Part of a small language model's weights.
Size: 10 layers, width 160, MLP 448 GeGLU, vocabulary 8192.
Architecture: RMSNorm before each block, learned positions, tied embeddings.
Training: 104M tokens, 6366 steps.
Each number is 50 + 15 x the weight over its row's rms, rounded and kept within 0 to 99. Layers, rows and columns count from 0. The size before them is the row's rms in percent of the matrix's.

# layer 7 MLP up, 448x160, rms 0.106, rows 72-77, columns 80-159
108:41 55 71 33 63 26 53 52 41 39 33 71 38 53 62 26 08 60 72 51 38 21 48 58 98 33 42 51 59 72 44 34 45 56 79 44 36 53 58 59 68 39 48 34 45 43 60 33 54 48 59 55 49 47 69 67 46 49 34 86 42 42 56 21 31 39 30 65 56 15 48 22 84 58 52 59 55 31 52 43
096:63 57 39 56 83 62 29 28 58 46 41 81 43 50 64 44 47 67 55 66 60 62 53 37 52 55 87 25 21 78 24 38 29 64 70 39 50 49 39 33 52 24 69 41 47 59 58 49 72 52 29 36 53 46 63 57 51 61 54 37 67 46 57 29 42 21 10 44 81 67 64 67 54 68 50 64 68 47 58 56
097:55 40 23 19 47 43 72 52 70 47 71 80 63 64 36 50 51 68 52 50 39 37 40 64 59 44 41 35 64 21 48 25 46 43 34 46 55 46 39 49 40 40 45 66 31 71 35 49 43 47 32 70 53 38 46 45 61 69 46 64 33 15 41 34 29 66 64 63 56 52 56 69 59 57 31 37 45 54 57 35
100:40 67 57 56 52 64 48 51 42 53 39 41 62 18 52 37 63 63 36 40 44 30 37 36 45 57 51 43 56 58 69 73 45 60 62 48 29 47 61 57 29 75 59 53 53 42 71 44 33 43 41 95 40 44 60 54 46 47 50 32 76 64 34 68 52 50 42 97 49 55 46 71 46 50 61 36 60 41 79 38
103:56 38 54 66 29 48 75 56 52 56 20 42 73 43 58 55 44 37 10 56 56 59 55 56 47 45 81 49 78 61 57 36 33 90 11 60 53 55 58 48 46 51 57 43 78 55 51 38 66 44 53 50 54 42 56 73 48 35 35 31 52 22 33 60 63 47 52 53 40 63 44 58 56 56 57 61 56 51 40 42
095:50 59 20 72 61 43 68 41 60 62 57 30 37 44 11 56 71 37 34 45 80 61 41 65 64 64 41 52 40 40 40 39 37 60 86 65 36 48 78 55 30 55 29 39 53 38 54 21 30 53 47 53 74 55 34 38 65 39 42 47 48 58 43 71 34 54 59 81 60 57 52 32 59 58 53 43 69 49 55 35
# layer 7 MLP down (transposed), 448x160, rms 0.101, rows 72-77, columns 80-159
102:56 74 56 52 56 56 54 42 50 55 54 76 62 45 52 24 50 25 42 52 30 61 60 55 46 47 47 39 59 67 39 31 56 58 52 40 37 47 42 63 36 38 56 42 57 41 74 30 43 43 73 58 52 73 73 53 24 47 64 66 63 40 29 68 44 32 63 56 53 26 70 62 19 67 53 49 25 60 17 64
098:67 25 47 61 42 34 43 28 29 56 46 49 62 49 52 56 60 52 46 56 52 40 96 43 28 19 47 42 49 65 52 33 21 38 64 46 59 36 77 31 65 23 48 67 28 63 64 44 44 63 49 46 49 78 38 82 63 65 55 50 37 59 72 55 66 30 69 31 60 33 69 44 44 99 34 46 42 49 54 39
096:47 36 65 70 31 32 48 53 38 49 21 66 42 51 47 65 49 41 63 50 82 46 86 32 50 64 36 53 54 41 51 30 78 57 49 47 53 61 57 34 37 39 71 38 64 40 52 29 69 32 76 45 74 53 66 59 50 36 47 42 35 54 74 58 60 50 18 33 49 41 45 28 63 50 24 60 38 68 31 51
097:81 70 53 44 51 71 33 61 51 62 68 45 41 39 42 50 45 57 49 41 52 43 71 65 34 87 52 49 31 48 35 68 80 25 57 31 40 40 62 48 57 72 59 61 43 13 56 48 30 50 57 61 55 39 52 38 42 76 67 51 61 46 42 59 53 42 66 49 42 21 26 48 43 74 81 58 56 50 35 32
104:58 68 42 11 76 67 45 39 52 43 47 59 50 48 45 35 52 10 51 43 66 78 30 31 38 39 44 40 53 45 38 55 45 28 56 53 38 60 56 71 81 63 46 30 72 35 53 67 50 47 46 64 55 43 47 20 86 53 56 45 43 56 52 47 57 72 26 52 23 67 33 67 60 36 43 62 27 60 45 63
096:63 51 46 62 43 41 50 78 63 40 44 43 49 12 26 48 45 39 46 49 67 50 45 46 39 53 51 58 48 52 63 45 52 63 37 33 71 37 51 20 31 52 72 57 46 62 64 54 64 51 43 84 52 13 61 35 74 33 43 35 35 64 39 53 15 61 56 33 66 51 53 40 57 63 59 44 60 58 41 61
# layer 7 MLP gate, 448x160, rms 0.107, rows 73-77, columns 80-159
100:66 38 39 34 63 57 69 49 31 58 46 30 45 49 57 61 38 67 35 62 63 28 55 56 36 49 69 71 69 74 38 25 36 47 54 40 66 60 55 27 49 69 52 63 50 76 71 43 31 34 77 28 34 46 49 45 69 74 31 51 52 60 35 36 61 52 46 65 63 56 49 72 68 40 28 59 53 30 37 54
094:48 61 33 61 67 52 34 56 30 41 67 36 58 37 62 57 20 31 35 45 58 45 51 48 65 47 56 99 22 61 31 44 44 56 86 42 44 51 48 51 46 58 55 43 42 58 41 43 47 48 50 23 54 70 32 49 45 67 54 56 56 53 46 63 15 34 42 73 68 58 42 40 54 43 21 43 62 65 41 17
100:27 47 46 62 63 48 49 47 38 42 36 22 52 31 60 61 58 61 22 30 78 46 21 48 41 25 21 53 71 62 73 76 49 65 77 33 61 56 84 51 71 60 72 57 48 52 61 50 73 60 51 60 36 41 71 64 36 59 40 28 61 40 21 63 49 55 50 60 37 48 47 55 39 57 70 49 51 50 55 42
106:54 69 59 54 22 85 74 32 51 71 52 90 53 27 69 21 32 37 44 38 40 58 37 42 63 58 55 37 53 46 83 15 35 44 55 73 54 53 62 48 53 67 30 55 47 54 56 48 56 59 56 37 53 39 54 59 29 52 49 42 40 79 38 51 48 43 44 47 73 58 37 47 49 52 43 46 33 60 63 38
094:52 57 26 44 77 47 63 23 48 71 52 32 31 50 27 42 74 45 21 47 64 43 32 67 73 43 56 43 30 36 78 48 46 66 62 62 54 37 72 41 55 36 46 69 53 41 76 32 34 59 40 42 59 64 49 44 50 37 49 70 58 49 43 43 44 40 44 92 49 63 58 26 43 68 46 39 59 49 31 18